{
  "num_hidden_layers": 18,
  "hidden_act": "bilinear",
  "rope_theta": 1020.0,
  "rope_fraction": 0.5,
  "init_std_qkv": 0.0334,
  "lr_mult_down": 2.0,
  "beta1": 0.93,
  "lr_head": 0.00634,
  "warmup_steps": 20,
  "schedule": "wsd",
  "batch_tokens": [32768, 65536],
  "doc_mask": true,
  "dataset": "wikipedia_en"
}
Each number is 128 + 32 x the weight over its row's rms, rounded and kept within 0 to 255. Layers, rows and columns count from 0. Numbers have three digits each. The size before them is the row's rms in percent of the matrix's.

# o: layer 13 attention output (transposed), 192x256, rms 0.256, rows 168-191, columns 0-127
# v: layer 13 attention value, 192x256, rms 0.264, rows 169-191, columns 0-127
# gate: layer 13 MLP gate, 704x256, rms 0.292, rows 0-19, columns 0-127
# up: layer 13 MLP up, 704x256, rms 0.292, rows 0-18, columns 0-127
# down: layer 13 MLP down (transposed), 704x256, rms 0.345, rows 0-18, columns 0-127
o168 126:136159135155038059132125093137136128097155192113172112100103226164151102135098135124072141050094166118125132129069096167116091113118183144127062122100150120101135140085129122194153106086090099210119113048087123142168105137149134156124120148050151117137144137131143129083111119128165133117069083112135174139119133144127101148117087055109132162051117131164142125127158135083112120047114
v169 131:122140118099114172142132091145104135136188126127136148165166144037114090158148134125147135089123097126144184133143169191133121080118127123155069137064157050168126124129104097127107065117136131208165149141173127120140107118184142098136149170081144114104088123115089142113151145073113072135138119090131104154165123101190136116175119133158101087108114153157167095163160117078122089109076
o169 124:099114091164172129080131120153153118132108084174112138159180058163131153168127118178132122128136135168124136139106112087142119106183151113184109141156161162108136166094094100123174077124138132113121134134167160110053150116107147120160133171090174144138153134115118130123153148187143165084135186107141130095073146124119109087096084145148156083093131069166144097095163136157093168167109
v170 132:130057196146150065141155098097130085134170082128126126119167124127139174137092126118162133151154125173112120168145125215114129076087109101095095142108139067147140131133133129178170133171054153101127146143132096143135131151175090119134095152115090147143142139136140123178111132135123119104124090121090164157124117165109121116125133218080096079081071101095163094114157228035088070104124
o170 125:113142133156108146171109123144115083160169155179214072100083107113122070111160168096118100193109101162075143120117111114130172139141145102151141132061130118121098116117194097091107126171164102095190133125122096154136083099072119166099123088117105136120195103175140135157113084099153170166110126112104193191133106086191146107119165192140086117179141151165137082147116129115112115174108
v171 139:134132156142192134110120066127079147201165144102117110137118123123150167163133185145094198119175201146168085162074125149061153129167121125162089162137135172139119184189125159117127107143117131153108103091084170101108118152176181170163138061123137156144120120130146169085106166151106081122094154088092116088172154151128148152159122112115084075162137133126110128099186154142134107165129
o171 133:098097156105102143117135177131136148123061112139159106161098150081139136157133094112100131147137117113126206146128112157216116095122096137150090099109121110082112111105139074136127130070115109137139066161132138162147163159116140144108132139170178106144118110109044101156072103113139144151111157090103135144088137123107131103153156103128101094187118135157131157138174108127119139125100
v172 128:131128121113155118098124153130117099092186197083147122186131165097123181092138102136152115102170131186078100107165151066114132119138112193120139087079115079088087124166140163114125162133154195104108117139142156079111111128090197182151138090126116152145147180133073155092088122133113149196210154151154068129174133048096047176129115174082164098164119160159117112138132112112099176173101
o172 120:122146089114085128140143097169094114086101089091127123133133133080136118103200192091132167125108090071112133150236105159143104121113178105146143105103086175113163128127114187122113127134113088088129170120140142121141125103115132100123123122142135122142134138134083188134144147107163122103110170135136192118128082128129150089125126106097140110095130107134092100150147141112149079154082
v173 137:173099099084146097079158138158205171107136086095128190183121163129132126126125131095129111123096177111088123184124127046125110169070101129127096102171103139116064082104167144108183111153172133081101120111083194114123111124177099138122095115138178173159122106132145126137148192082102115104091126153151125141140158119081173101158034140143101095126112160157076109208159137120102039090135
o173 132:132130163052138100112091141091104148144174101178128157081107209142119147153076198132194063136163104112134162083090064230166140150135169072101132098130108095140151213124150150131154127178129098152124108106165112118098173109129137092087167128168074095128098087157113117144159065129119119095072113120107111162137181156119155110134147140085083124124183105093100114128125130094115143139117
v174 128:123132149103184171039198108138152083142113128143092135130107117082122137120107107122047140149146077075152156096177171114168096134141135119192144100117149087135148109116221143079093128176119169135109100152169113101167129145115208122089144137135140127126126102115150127114135121163127157160099105135142151115103126093133062116111090102131053141089101137078120236142098111130118156108059
o174 125:216115212120103076134115148155137109132145091122149096156115110147092148152125148113137098128168132164107095128152164165118145153137062129112077153141130096144142177204123138152096071133129069115099198161145110058075158127116082036105152099123106102136128096055097142113148116046108138141142127158094123130136058101116076075162080126134154168125120110116104085095135156182126095138130
v175 132:121132184174077166126125053161135125085053157107117121150157081102069138113128144150129161111180125135149173141086142182070120179155090146154186107084149178069106155153118105127107147110136132148132116144118134134147188082121050143091054098153109124129099116113125098092173166116141091118139163043154096134133130064116092167198096102161073127129171146117130175135106167064129130148125
o175 126:119191106144120084189138103217093154120142087137117140151180208156099161048121069097130108132120141140074151099106122152145120180131154118092123090181185142153175148145110171124128125116154131127192140143157140052169121127156134078124157122076113088129153145148161099105113141109118151113144095150098149146129169172156114102110117101174163156127138135113131152115157127142143125117085
v176 132:147237159173062128104128119092079167132166063148126116158135122144141083177111123109114110124099100068136140067119096111138065062125192112141124085161120147181083111127145226126140094134117110080145083096111112180191102140113085116162062129066177154100145098089103156147129164129150133151119089118167086139175163085079078132168132115134089165095174195152152148135120171098110169183118
o176 126:118107064124130097114122180143164052123121132078125083121143087068194199125154151156158182088119177107061098171113142111159147107148114129142152176117128108160127170128161154064126123087093150139164134175077053122126162121111070109100134075102094104102136134148144110152137092108111149108129139178142144147140131158163114129153140111117117180061113111130134172149192096139150099135136
v177 134:148100161145049050104134132055132116093135130127142119156087118137114140112128127168144147095174109111123141111083154133077102143122115075098074088122126117089137081148129148086146092188088082126080145094097158094128130138177129220131132082082125101108210127097134089085142135128091114153131169120140100156100126165202097102080114170123170176088153128135153169130125137176143142099107
o177 128:083129137173127127129151102144110100100108140116110166087172147140124080122095138162212130086118096161084106140158147126095103160171128127099150112157144124141147128155098128147113171132127153083169093180175139158141074147104106137139185123087184156140086137124125135118102099149106105093124118127111149059121100167123105183140164125085085112150146111139119070048144076079081077102122
v178 132:120117115115102146142110105112132092132142117093120132104162132202146148124080146129155123091186167049144115112110149161078081133151087155144142081158155191134121086110119097077136030101151087099160110122184096096054087107168151128089172094133133095119099107118112122129176151139132146110060114146154109144157111136084131094131155128105100085140116130115109161142163120139143128048162
o178 126:149171184090119148149114163130068095119133116129147115114127112146120126148136120117115073138139160120133125182151076103111184171178148119185080142109170087125098122121130194154121125158179080181078152099093134188118122192146114154170166162130088109148119111135122116141117158086101135124164082126127081091162099172163106126130149078085110150093093084154122108185168119105187181138083
v179 134:186128107097099143108161104065114150178115112095193110105124133119126076141086153116094136174152070108126110133087116116118094154133077191164142115060123122197051139147083163076181159116152154137141097135106090134107146085133099162109144085141129192147029125150183169139081094124153121151133095096096160144096096129137077163153085146087128083135100126151104103118116153100149102141155
o179 130:125120082130152146140185202087177113049140176160122078101189135116126141121131102143094097110107125113117176160090093098149102158090158119038081189120123103070164117078124123153153131146138137120133183165144138112173141140117125106066094118176085066138136101119133134106127188122094151108097165114131088147160133123154178067143110077123152171185181103096101083117167123121158092140156
v180 131:197143106169129168105047125117167101157170129162141181158205151164092116106093127118101057147100093104177086152212124110126158100128109177188159140111065105122126141103101149128122146104159159120146169096130156117157197185106139090134146130133104130109105181115122162149121156188137119095193128154118171142122217131102187146142146120150099103146155095067102136150161148185125113117173
o180 125:138133113099111160124097152141163138169145163127111118079185137119111132164120110125143112128176116177134056096079097141171187104143093191114098124116154169097160122134122111061153070156091146100119104134124100141141125127135128127154170187160141110129164154076126130118182128082096113153118145101120126154092050113117084067073088111096135108129140097122128171158115142123200118121118
v181 128:128108105106100107129187107141106166125072144105152117135139086155108072136213145109109117167123152119155114103121097126133134057159073091144152113155188153095173168070083097183214124137112162112096128119075139158110139162110151149136093109157115094057096163087125087118160137162083101154152082165123154103108079103139126181072125132140037125068162115165137138124142066113122088157130
o181 122:117132136120130072114047214147110145113098089137102162098154108106118106147111104129095126141111163117198087176105129105167127132136089187120105086103157151132147151135142176070083169140144158116172168177163142166219176071129097174128145084136106155142133153129189065115127141108124096130082175128105171108130107055188185101143123114104178130157099097086122168115128102125103197135108
v182 129:132114105120112162073102085092160169084134150148112177088093106204142181108127076148163062124131123081112104099081143116181075165172115128169099095118138133131191176141104098107126074171140171175092101124122114109113150159121171142157116149050127091129148187138142085144060152131068174130137155095148152180159114159151106161135098113131174131164137077123120146108146124148127088123075
o182 126:139136080114112164165180174111138150106124104128162134133074141129135171202124152084088096122171197201102103128095185159117085105144116114141094139175141105110119115171112141084099149118124154157120156087102127109130138142105074163074164136078193134106141132096144158166132148115135121147117157101163179153087172120154117130149175114138126127105136138130159102150168149101070149109162
v183 130:139148189144153106076099168132138088170090082120167087167094162077115142107124133192131113148114117172068137098123130170103177070193140142183083153167071102110177111097051073131136081162112138140107156112157090138180128162145117140193084120152101120153147092070122142094144132101111079111149109137130138119129095119151087117183141141109126132094181126174111165152101098108106130107154
o183 124:141153120144138104101069077137094099128162106112167134116102089134129091178138180119109179146112164062156097144090175090095077135138105150134167124133155112183098111130101142095130123122119087163115148175156168074183075145078130064129199103163085163124107094132200065118128080137116151157115083148146088088107146139104110127121087085093109130169062131075137113072143167151095193133131
v184 132:127157078144144129146108176145067110154184118099157143173139146159128109169092062153174141178107090144121151102086197091113130123175055162097134081112129106212106113134112148120111136121144095103155119148119193142133109110159180100171113082116122101137153106179135130124093134050142087116077167192134111112072089114118140136162169131152151141134144121044093137128173134082099128073087
o184 128:143128139124171143129157136136146132058114122193188172160141124170107121098154141149156131103075110104132124101139148106127013083134161121149089115157169149092142157117204110076095149098129138137109115163109154135125100139108166126076149172156113132098157097144117130064182150136120157062102080096095147158163093135104128142166198114139108098125083130111073140133115144138157137138128
v185 129:130108147131108156119174171203080124154119177104053104162128170176125159112085102164135102164151139086158148126106122139107121127125168135149124091146103139089141086071118107100173119153133147200180129197116150152122119135149144148083088133160130114102086127155073205144130107161134150093168108102101071075138093142111155162096124033114145070133135148123227098149117177102177114151140
o185 127:129106164162096174107139111183153180104173111116188106186113139133068013127074154141079159157131128163131135128116151091136076115163128117057145116151078086110062144156099189106133110126186109032117121139131087115159114109152126165151068167140108108106152147142137120137151133093117061119091125137126170110170129136125107149124112087116162186064125103109147128147201164093146104138151
v186 137:151190151171150136111152137111163138125160139144217077162170167124113138159123158089127162124066134136105127169125159128047117165098110134089153080119148104175105089156128101109062087109154113148133132113086101101199164150120146091112166104147150154091133114065127091107140155128162144127112093159146099091110095126122128111114095109191087103140147079184190149120138131170114105128082
o186 128:106089162125117155141103106089122142108156071070125097108127141108120151136139155178103130160143188082147131140084074117170130127141134105165091171102169118123139134086095194164140114086176128069168122140094140148088115153146121121093135140115130120161081111160123129139168069069140128084172173137139136113077135105174102149119174123152116085126155146089104155064107136152195128158104
v187 132:128139096096136081073156170116123173119075113048149151107176152066110152152136142146123186147173096105092143128128140153135154097131122110137158129135151178046142083174150129093131084126139192119137117143135162119084153147093149146154188103108147125165112121193093125190097142095117154146117091120116132165107142163143166113137100089117155132116164091103088132156154139165026083126165
o187 126:149207104199139111120171098127086090125071095079130125103126183123083150143087116089133116112162112061118080119095084140165074083137121151128130126110124123145019146128139103138136131162116117138150181095117130156084190142156122086083122169158096137098111178089207127152147188156155139128194121077090138144140110081093121132113160090155106099140134126169103133162099166126124201130167
v188 134:123131152103163110142116144091105164133115145103176135116098173075107127104187108151171115178162104090098221147134134074125159131097195177089136148170072135220119140152146105166169129117113201146096112101101144087117104135147083140034092133136131124135122156153150138095106173156130167102138143162131164143121062114191094026117090102083168158150119104161111143139155106088163129134126
o188 130:107142066191076102076113127164153117142104098136102116126189132116150140148152119101117152111090111141170111116026121149102159152133149089153100153106083145115072119167163141166075128141177102144105102158128164126115126115134173070161093100149137129151121089065075160213150113081157174129164127135137134100217196133108143149136141112127125108159202179111186151107056101121157158116142
v189 131:128156113148164175140124086080102171159077053159115154151121219096116165201131124171119082128129120149121132117169179163165156130166124098089199123136112130132113170130182161141187116115141114114078144159102083129127143140087067156138165163139185157109165210165142112127166091087098173135140108173088109124114154161103146060159099139156153050134180083105126134121152092133135148158124
o189 126:062168100100117085158145113093139103126148131071147146152096152150134199103075125122136186119156158145123146078127120113188120116084178177176097117127143112092080097146143070150130137110170133136171083093133164107141101121137165177161162173185138118125107109072134105188139100076139114115125091092112168135144108066131173147125091222140112118107106130158112135067165124096178200128145
v190 131:155182157065112124204129105144139170124106111174188102124169145121127151169096155176137036110197074146180136166122146114141158101136137102115123122131154138161113157155110106071082197041126137174154088160136097074126166111136138163150130141166137172169127120143123082201176154115120143154121124144102184111189143141094134126111196129181161167143149158123140140124060057120110136054114
o190 124:113129120115169088116138123181143047141126122076089115133134108090082152055135196111107143099107090175104106105141169138110106071154128147149119126095109120132169094104116139176152120167082109196127154165115151146143113100202106122097109145079141076127086159197152189129116138122118141137126096182108162148076146128092131105221126158097164110169174171152048100126123180116209158152132
v191 134:148190121165095102106083134095143026129157168122151139129130177064119176147180129140135194133131106149146084109144128178097165126108085186154141157159155127190138124121089104107110170122106142130139146133101178176146153131159107098106096093110165136125134143105139147186106117155093163133075077129129037078158045105161115164051103133136119132082141073111105065091142152124153092052120
o191 126:137076097099160160106118095152227178108112131134118145093135124145105089184138087077143139111130121130100103086102055145144182196198142111149097097073107149159063136111145060105159149125121075095144118172116146155149154159151201200090178105116124082097103116163101120112176138153132058144151171186131159107119109130140155144139148134166134085129114151175149109082178154092132089081129
gate0 102:107160093078096179147115086147155085138087100191155071129068102101156173135110126114085134126204133089152180131115114141216189136074130112171173091119100148128081119135126157158095171175112156155155077111163139128201134121147121167116132155143118121174145140127117111137152126122090152181093120172120139077069135074155107131097118129114163118089076117155165145108082186093118177196195
up0 096:128139122134099129119164123197156145097097117149085119137142115142123092144149132170090082103105121135139093146102103080137168162158152146135163165177151136124128112109152070117102114117109085145128184126110135150115130172145097162205114108182177180122114130135098122184052175149161149045137095118118114142077110125196151186097111081120205127100081056139197155154106108161083097100087
down0 103:099148115086130093123123112064108149110149086143110150142188105178129105108089147146116119124113078084145131069151130113130056117103089229128098137084156153101181158121179080103153155147172109138153189113098064132116081119111186130095162079185164115105189088124079054110136181132159090136141079097171138121113123158092120101169093160164080098141139135157169134110168150157190164100071
gate1 101:127120181119089185094109151109119169114128117115151127119133176078049213089104127107124145145142132186137149128148113158111120121173054169066154066055090102116151135170112173150176172108139117097134159130128070091078126180121112157116088129152125160129149122124137121124119148142148153117144170109138114118083121132155092129089113088135124136101093101132097123125173121068204106140126
up1 095:089123123136117069116135096067115094097164126142155099142144110155087148111089150139054142155164129086125032102151131079082060080140092010126167129143144121111107171121167135120123193139101111112070084071117124080140110159156104127025107122175102150112131157140159122115112153101147185116151138142121109117116162142121111090179161133130168060135180144150112112108186145131103142138144
down1 097:033130139118102106084150110144115153034155182187157168141164142123101181139134117130084109109118146122115159109127137104123108110128084112203098137126107136113142163128188128136096122157130068054106133110145158166109206110134117162095095063148119083180171101150136108187152131183105159168145169155112117183182117139064095145138186137144108119120112153140156136137101165114082099149154
gate2 095:120156124138108124160140081102116141113126149101159128143136099129050073151118162182135114147126159154108159091099127114072120124100126116172123098108157123146064147088102082119114092118120164084155113080126136115168157154114175127147202165135153150180144166131122127093144141106083128157099118138091151104143138155139063180099126152069135124146116110115136160173089174154130127081132
up2 099:134164160125171115129121145134110156108150119171117161107153116099159154095135141103118140185112183082118131155157135105110137086155157134116127047096144123143079101157128133076197166097097091118142130107131135132090107162150167206149133139140146122161167138165156182158151147145030069069163107166130097128157125106162068104072114131152144154139164181120171126139194137138115120164095
down2 102:127121162133137140117141103131160115153117127172189108185176120089114144126105105105058109078104079142126148105113119147124101084126130142148172212144141167094109121067091130106123100173150151199133104143099138134140176125103159108086092139106137152114098176147108058159139099078207104117160124146101150119092097103151153125125170153124048109124140080125144122114104131116072127124138
gate3 100:129108158149121124191127148142107163152121127165128146133157072094091140205085167163134125107184113074142097096105124152096117159088078063153146153075149100121078134124128135146105095123101165225159163157172150161137125166144110139123115143085107194132169116211099120184128133075061094162151204130089141121086111137107145119096116123142128108164114114147171104120109205126124127116125
up3 100:141145123128085124091150128101154141100151079129137152138071146099131139095088150165118134111138158178110079115181136122146055103126146112191164120152154155102085193140140152132193087101122167126142150121092111124124146087118119123153135123141148126131166088150118145108088146094042112040125189147092142146124066126133131111120136118107022119149044162135169094122154140159129167134114
down3 103:122117172173120114075130137152121133129146143123059188160113125188159124128152119112127143115109158164120198131088104095141144129132094119095134163103140134138132194157108127134103125147154141143095076131097130170174099077097118117113155145176104099122156201110172090086170171218135120109074117113113095141142174168144096163106161033117119142154132164116121069136138162129145112162138
gate4 096:183129152111107053094103181161120174176119133163105196138142173178152069064154118162111107072129119071147192120175082112081135125108169081122082081125115090150139150094091096184152168115117147121133042075132113097162119124132130159098137056157130096094131116089163149117101091122145090157141159061154135096073127152148143144166096099137144114079121188121125156128123131137063124163146
up4 094:143148122142139100104152127165160128097097080118066134125112107141133078123173110152089156158140132122133113167163100111116062135130065148111146109078132068099162113117090132150120129124130109122107081120107144111170177105132168110122057053125074153115116072177091139093128129113161094152049130145101131120117137175127105131130098126189101145142107168113177133068186123112141158104139
down4 095:166128138048074125120105135187101169134078126138111114158178079159094101088102141132171071087118126113116114162159068151100160094071127109148124147180112167138192146090104122147140151090154109102139122126125123128107151142143141116086122054056092132094148080127148113082195126101074163139138165062123110068107075181137135094157132129119162102070129143094144071133103150128119157160156
gate5 101:094170084087127191153170180050071135117115179144135130149156134162142136134094161084126115158148162121118066217137130189151097195160107108133112167145160103093133118120150146142132120131091149184154179157177131130105176124096114155081086128080124149103151131127144137102121166110091175155147106088096087108082104136116054135173104148178108083136086108155191159095125123110148120111095
up5 103:087114138122138109089117096110087127094090106146118129154114103141144186114133141118120089184173129124144226125105105105089080087146123155156155121122139136123124131045073113151071136077103120142093095138172095108150150096203165068133109114111192077116124079146160122133144055147146120110133120118123104145131100145101115112151126155092062167079118083141112084190123143137121145133151
down5 099:121143130173152143114106157099131128068161099134176133144178158166055098151127130168170147105109119098155200132121123095177177112185109148107134107088113160072113107150135139168125110156146087109169099140184135108095099106107163172118109149128087076149105197126145120144090131082090056130139139185136125081150142148216139161095130143098135147128143190082125111108101106083160169124097
gate6 100:141158130120133110123142098132170168131128075120166149071088136181125062136115099145076126126119133174095092144164093110126137117155138149201141131058115094083126055133086098167088164134065126149168186139141160164104135094136094156109120116127150083103156113179196122124125145144114170164174081156104130116104133125120135184130122111089148110123079120128068141127131114226162107182145
up6 099:138142100114151139117159124118173144126153123152232119169088181136185134129137089174135135165102132100192129161096081108086136167108126147112152105113129158141133173111114096081116147096148155156113078130157097165151139163100168123132110065136127095123083113146163099140115103118216141129138202164088089145114124176156122112169161143117117113168140160162127086139122088095145142130087
down6 098:110002146149153136169112074137152122137136097131193132089184122132111071154144131112130165096131125204106096127143068109128094161071069124091142132086121122108050123099135137092076156124116184128108160201102136155172111117109140129113143094136102144114137121135126055141110164121139118106100107144036071165152153190145135140148143143103122121124092135084117200156100104172146124102178
gate7 099:146115124035121115137149091117097099058147088117097109107111124142123054122126133096168131139200134146105146164159126171169106098082153092086117139121090102156139119135148135079154118148114135150185155104138116101125109108093114089130141146117139076129118160139080162181122112160116110135067103032117134161125149145185145134134171058148118141080110117139128140191095084118131156136123
up7 100:089130147070148138147124074102141130155159090073111120139139138105095104107197126121208075088180134142149044197113077125084121084170113086044160123125153074166174112114120126047167113125150090111137116133128072117121095117140170127056136156135159188165143120089109073120128123137149106162160110101096128143153129111135133141116167141114143133170074115139118118245152120111148111147117
down7 100:159113177147167106127122097152070133179113106125149112155103131117124061144077115166062105139169069072163161154140107112152115102085135150139087106139139133123125118153146205138131147131061148054139102126050167160156096149141134100190132108111187137093090122126125190078176133137126134169090154143174111170083156099127102129166168223170157106115118111136095129110116125117107129084158
gate8 098:164098160052145170142128152149146126102095149167169170135071096110097112131151099150223080074112093155072147157110142154148121076126129122171181182093147099127079152144095100068162166155114129143116123095123147098159081150171128118124138148160161147156130141202128130147091116123118190112094146202104068142116177134102107113161140069089134135079133125119153100139024096132039101075085
up8 098:106120112115124101139107094155171159154158110221128127157165123104107118158081096137189129077150120117130128167081100090082144109102197137142114102089112074118147145113167166084133171123113125155132137087111109093133142076101123133160104175078137192095135183128141139106173103077121144134115146140077093130147138176122108142137151153091067126112154126156167154104134102103108108163136
down8 101:090135115135096068086115044157156145162109037146066100132130123128093126097154075158162115153122134115176146131105139110078124108134124101097141082125129143130140100093151155093127102146092102119123150128107128078177143086110132159114091147111122134147108153096101127108149110118120132149161096154093092169149127155122079168136149195138108071124105111103058153088050083118146190185141
gate9 102:110129111130171091097105130157174198121139144129112124109142172085118162104082105163128093058097116133112131038125144148124155137172084092110098166094118115183094138140089083148124126170115136121155132144154117107141078139123124123129072122168147088098121087168098093104173102137146095088116150180142153169187149125096080148117151152172147080084148129112107113081114156191135149069113
up9 102:120077118138125152167125160090120129161155102100147104090163142113108149133176073162127140107133105147141113096161123147183154171097135010131082141148131193172136156120105128167120142119106124138168094096073130144179139121122089169105142111105156150112112168165091161175164092108091118115136150110086167174135120128138112109067092131155167171161153160136142056111080206163203186151091
down9 102:112117129198148144186088142088129162082243087062122203116095088121116189155088126131160163143123069101107059112130130170173119147091119171160174122131146108135100161122057050150074157106175106169145107108093099091169137122146070129145134106161164129171138114107108135126122084168117115120145190136147125109176176103134113128171157155122100169102099075096185107160123116122145181123114
gate10 103:130165103143109126158120140092115102107058105132113181192132139132123120096167107153121109151140097142110143153185100074187100183126034184111127185128162128147155142058130107070159109167106157120116146102088146146108122113096152149178089145122146136072096136097000118166108092156106155161100139112142134159194115115132123170084198179086130117157121110100143142086134159142116099210118
up10 100:177130138116128080128154164134130152129193122129138149099069108160188125134120088127131137116131207162093128103094225178149138116115092190076183108174169169124168105107152132110126095159082103112114161116166125093178098057142099185106091108082130105188103141146106157111138111144063134117060169150097199104119128135118073093087146138150117106135162138141168139116151108077135177049089
down10 104:110118189070105158098129119172136102129155155175148085144135207086133146165136176105120153089184098106118165130117103114173164062175157130168144092108129086196117119140126140139117141135178080123134143180125087148098109098102102132071187158185150112163118137158161125096142128134131078130086164160086147117144131084153138151130103111201153112151129177142134165106109101095117156093121
gate11 099:121155192067170191117192097159156109128156128075112094108090149114163081152128123132029166121172165165156066088103102106162072106143121133153135138113169151097038077124112138154137067132081092089123150147137153132204116158147142088121115124095116127142107091078118112107120191144136140113097125120066153144123130096109123112126097113183162143082140062116135124135148124124159067164166
up11 104:159140081099089123079118087112090142108107140107093104234104129133177159142131157116125138200172106144133119129109136105127104127107092086098128113220120110153176128111074130121077163096158116131181061087226055136133151053146156139122136153114168140105148136133097060117096168123094144139175160149096114145180129129114118137100165162120121128061155186087137134140110132192101075121149
down11 105:093101088126144171136076169154085199161050074128126188136105100104157103103120138179102130093133115169148086161135153130090132160125174085199072131099165115137156135137097113104123148118098100188082090132106119175116119084123138132112137127187152041109168137081113161071134140158144147139082129104115129096120092146179169183103216111086104175117114164155141152141150107116131127112102
gate12 103:159116119146147162148091087148151190144110142201193170108142134184180178025091152173163134117109118153127080093115151115107120132187174094155117121091120157127107133181078162157126103211082051142190123143148114139193126097157126095127185133110130050123133060145151137118134144060135145122160148174159127092107158092106123121160147115120095140068161181087163215184135160131117148123157
up12 100:131132096134102093088096144177094163173085164154153127141128100132108158127090109046103101120053151158149104137112080082190156128154111084196152161123126110084141096075141116173087131148160156108100125089138170120163108090133159139120130097142110114150073158099142128129074125183086054070110111149148175140102158161173133100129126110128121129094137152123094148218196187184092166131166
down12 101:131126132128135123134099103095178103206148154114104118144170124153107172083157126176122143111153092137109127094177116173133102108143154160094086124124090185127114104133182123072128137111120111106157126097156139137155119152113141129165080087112135123076196085135108181092173133120150159147129141155176143137140086142121100100085116103075122109163116108147190100068150102128174126098160
gate13 101:121128128150104156093112143118120134092093097147095116157124132126117081127074101160132115139210134130154112090047159164166176184111115131148134086168157133139145138165072156139119093161200082192085158137128073084099126149166138127074171123142096104189163119147082112119115160116095147181125149181176114150137177148142100145125069139090170205077090120182122105065105122123159151098092
up13 101:110125138081086130060102127166096098115091173120098120135157111089098121099140139090064091193149113097116100143103114127146183132132172146130141116115075138128131074090163110138117168164112115109153161128160101114118138138115105083091115128149143052175127139078135168204145138113141143144141159207146096116112133110126192126104158168186128109109105061139114194122167128200170126139080
down13 100:062156153119166064104102151140132070190089168145152191132104126123106067110106155135151156089160087138145148088119112136094080052093174118164122093139121180135104117103119144083059133191123107190149104058154133146170199100114153170107141125117143092145153108129047143106119147179120146108084174131160087079122063063133149136127129159138137109226145124132160162172109118114088137132102
gate14 100:153122083068178076107109127145151182070127117105127113137119158145070138169110087130169133110121133106164110133108105138142062069111160142124079131066146181114140127112112130083125167081142087163127110130144125148126083138159182157135091073142092129139126134166101136132078134119103134098111157098156074173152165188173115130109121088143175118144135063133106122156122136173134143145133
up14 099:136130162126127083129165094131133109155132179145175113125120083142122192162105132099120157166110195107110146105128159103139155157100133083142121098160095096103154105151170102149170124129115161149130151160087092123113138090114071136167198111141148139084158091160172116097162138190111067142113166120166114080134147021110140151184165175101138151126135155110192056114147138133068131127103
down14 100:082125110119150154103089094093099156079158125160112052113111151171130134138118145135075121127080118133161084131128177072164131137119141178088140177154100187136145157136134152156102135075088152163136162066111124173100164111139137123151140063108108080067157141122160140165139168094101098123066120148195112187115184063130136171154164134130201069136136100201206090164201093113131140132088
gate15 102:131106096202118129123117097128125163122142151106135116203100104151123160133142105097210105142119120115090079132124165117087161114129098088100140079133121122111107144128167085077111116149099124110096138118180114081079105148139137124154167148115206069101137139135066169149145159148128092128138144134160063131103174082180167137100176081113138116131072164099112096121140074202140101179152
up15 103:188142106123098083098147079186169148165110158137092094171138103087102130108152125059168136109166181130073119116031134152164126123144143121144123120168150042108105039150139145136112095075160132091205109126143144133136167080101120065206121124117084076096152150137113107130119135154142073131108117143194075116160133110103172166147208093111154167161145127098120108077138076136115161087152
down15 101:095152189068192146183132171143144100084111121120112030150107081099093121095121066157200106080175118104130122136124108121119119129151110107112106167121126143139137176129096143164136138156204149106064129118126110146177096148162108097140078113149111094156171121095177109147093100131135135141124150145153139129159152114118149230165128117159174129117088125132098165112170112101169100103118
gate16 106:122114127190097165093105177127064123101143096128166091119108082130129121167119083150198076116121134126133127204146159102119198166101105147108131074090047121157111154233127113142096136106119164180139109044197119148073172097125156138102112116169173114181146086156111100136135145157131134180109095110130148109129152146103153090075110131120150093040135137133063132134127143106132113168106
up16 099:076159154135158111118108121169186113170068152150148186041164143140088162153120075118112154124199121099150086103138120141141095101099112157132132051125129108154112168068115138098076179133161070147202141122142090109128085131111097171138138091162083120135092102087099151154137138057177178116115137153109139116113095150136080138126151121112216148126144132153089106128135053164127191115103
down16 100:227117089125092078165126171133137128057192088130208153146122111143139122097094112126105128112178101134122160178105103156124102131101072105130117095145112119168134133128145145083132165121135173172182144166151123154165121153172175121119187110165107149066083109106124108150080155110120125151148132071126111082137121105114131125125096092111097107135167154126099094117127198073148145167124
gate17 103:095066164076121138083111140061138100104125131163130138195112102145119156145105116145114141169081121171153158119151152166103143116154080169116089116164153154143169119124105124161082127190127076071145071088084150143117082124162112140169071115116124152119155138164130106069253052134102181144190099103080132116132134094178143151078117103140177080118118144132155099150187187094123162139110
up17 106:116060179084154144174101103193123140083115079152121163108163176134109078165085065219078190162165148095148109144156139183151126169145129179149085170131128165180120139164168099129155120125100108107126154149112110108119166129096146117121151144106177135121126085113101059162150101066106102115139054181115134076088088062122133147072128132090127161120134120147127137142156122127171091147134
down17 105:176112160154154144148134072097199163089104097151150124103162099140182082079157130181139143115181153106100106127142094154050108111127110116163073164107106223139139181139090110228163090181149142119142161122145087110144108101193080105194075115158125153098121117142118117115127108111024127141070117136167126127072099129107111086118152146118086098111143137082117141180130138174184157142104
gate18 105:106102140189166111102114100126090119170101152088157149092097117103093148134110136146100179188132091125104073151194121104151144121104149136133144093115091102109125131114155213129162118095149076157152134073148157093135126098163106068091158127170162089166139059160125175119120142095168091078102121165135108092125104135092111130142149140144180064049148168157096095112174094114115115109093
up18 101:172102164102132054149141119144096133192141181116083082114085056168159129149160124110111121117155086126083135161176099156131127151142132093160115127119098151097128133114125146061107099153168123140142147129138103137145127153191178133118163064164116112125122146105116095072098133132196085076137135142132184131158133103139111146143136125160199102130097144128060088113127194142164095079140
down18 102:117146101131128153183144162123100072155101112174148069113113131165128165161110159102221095110161137133091132173160133140093156124115086135105158056126139121099158154095089119107193091126127112158145124127123124144124141125123174095126098162154150091137191127139154115104142127130167168121107110152083098142144096120136112084129194162159164121154194145107140170127181126144136112051086
gate19 104:133169114142106153148087140123098133159125174179138118175135144182086129094104098125132122147057128084154137139107150097091092111103161083123122128127189178207108123152133190155129148149169158143115151176124066159129139160089080137104141103177115129134132116089098140089117132078106200157133152133079129138131093176175147152099157108109141101130125117204090129155159117108077111084141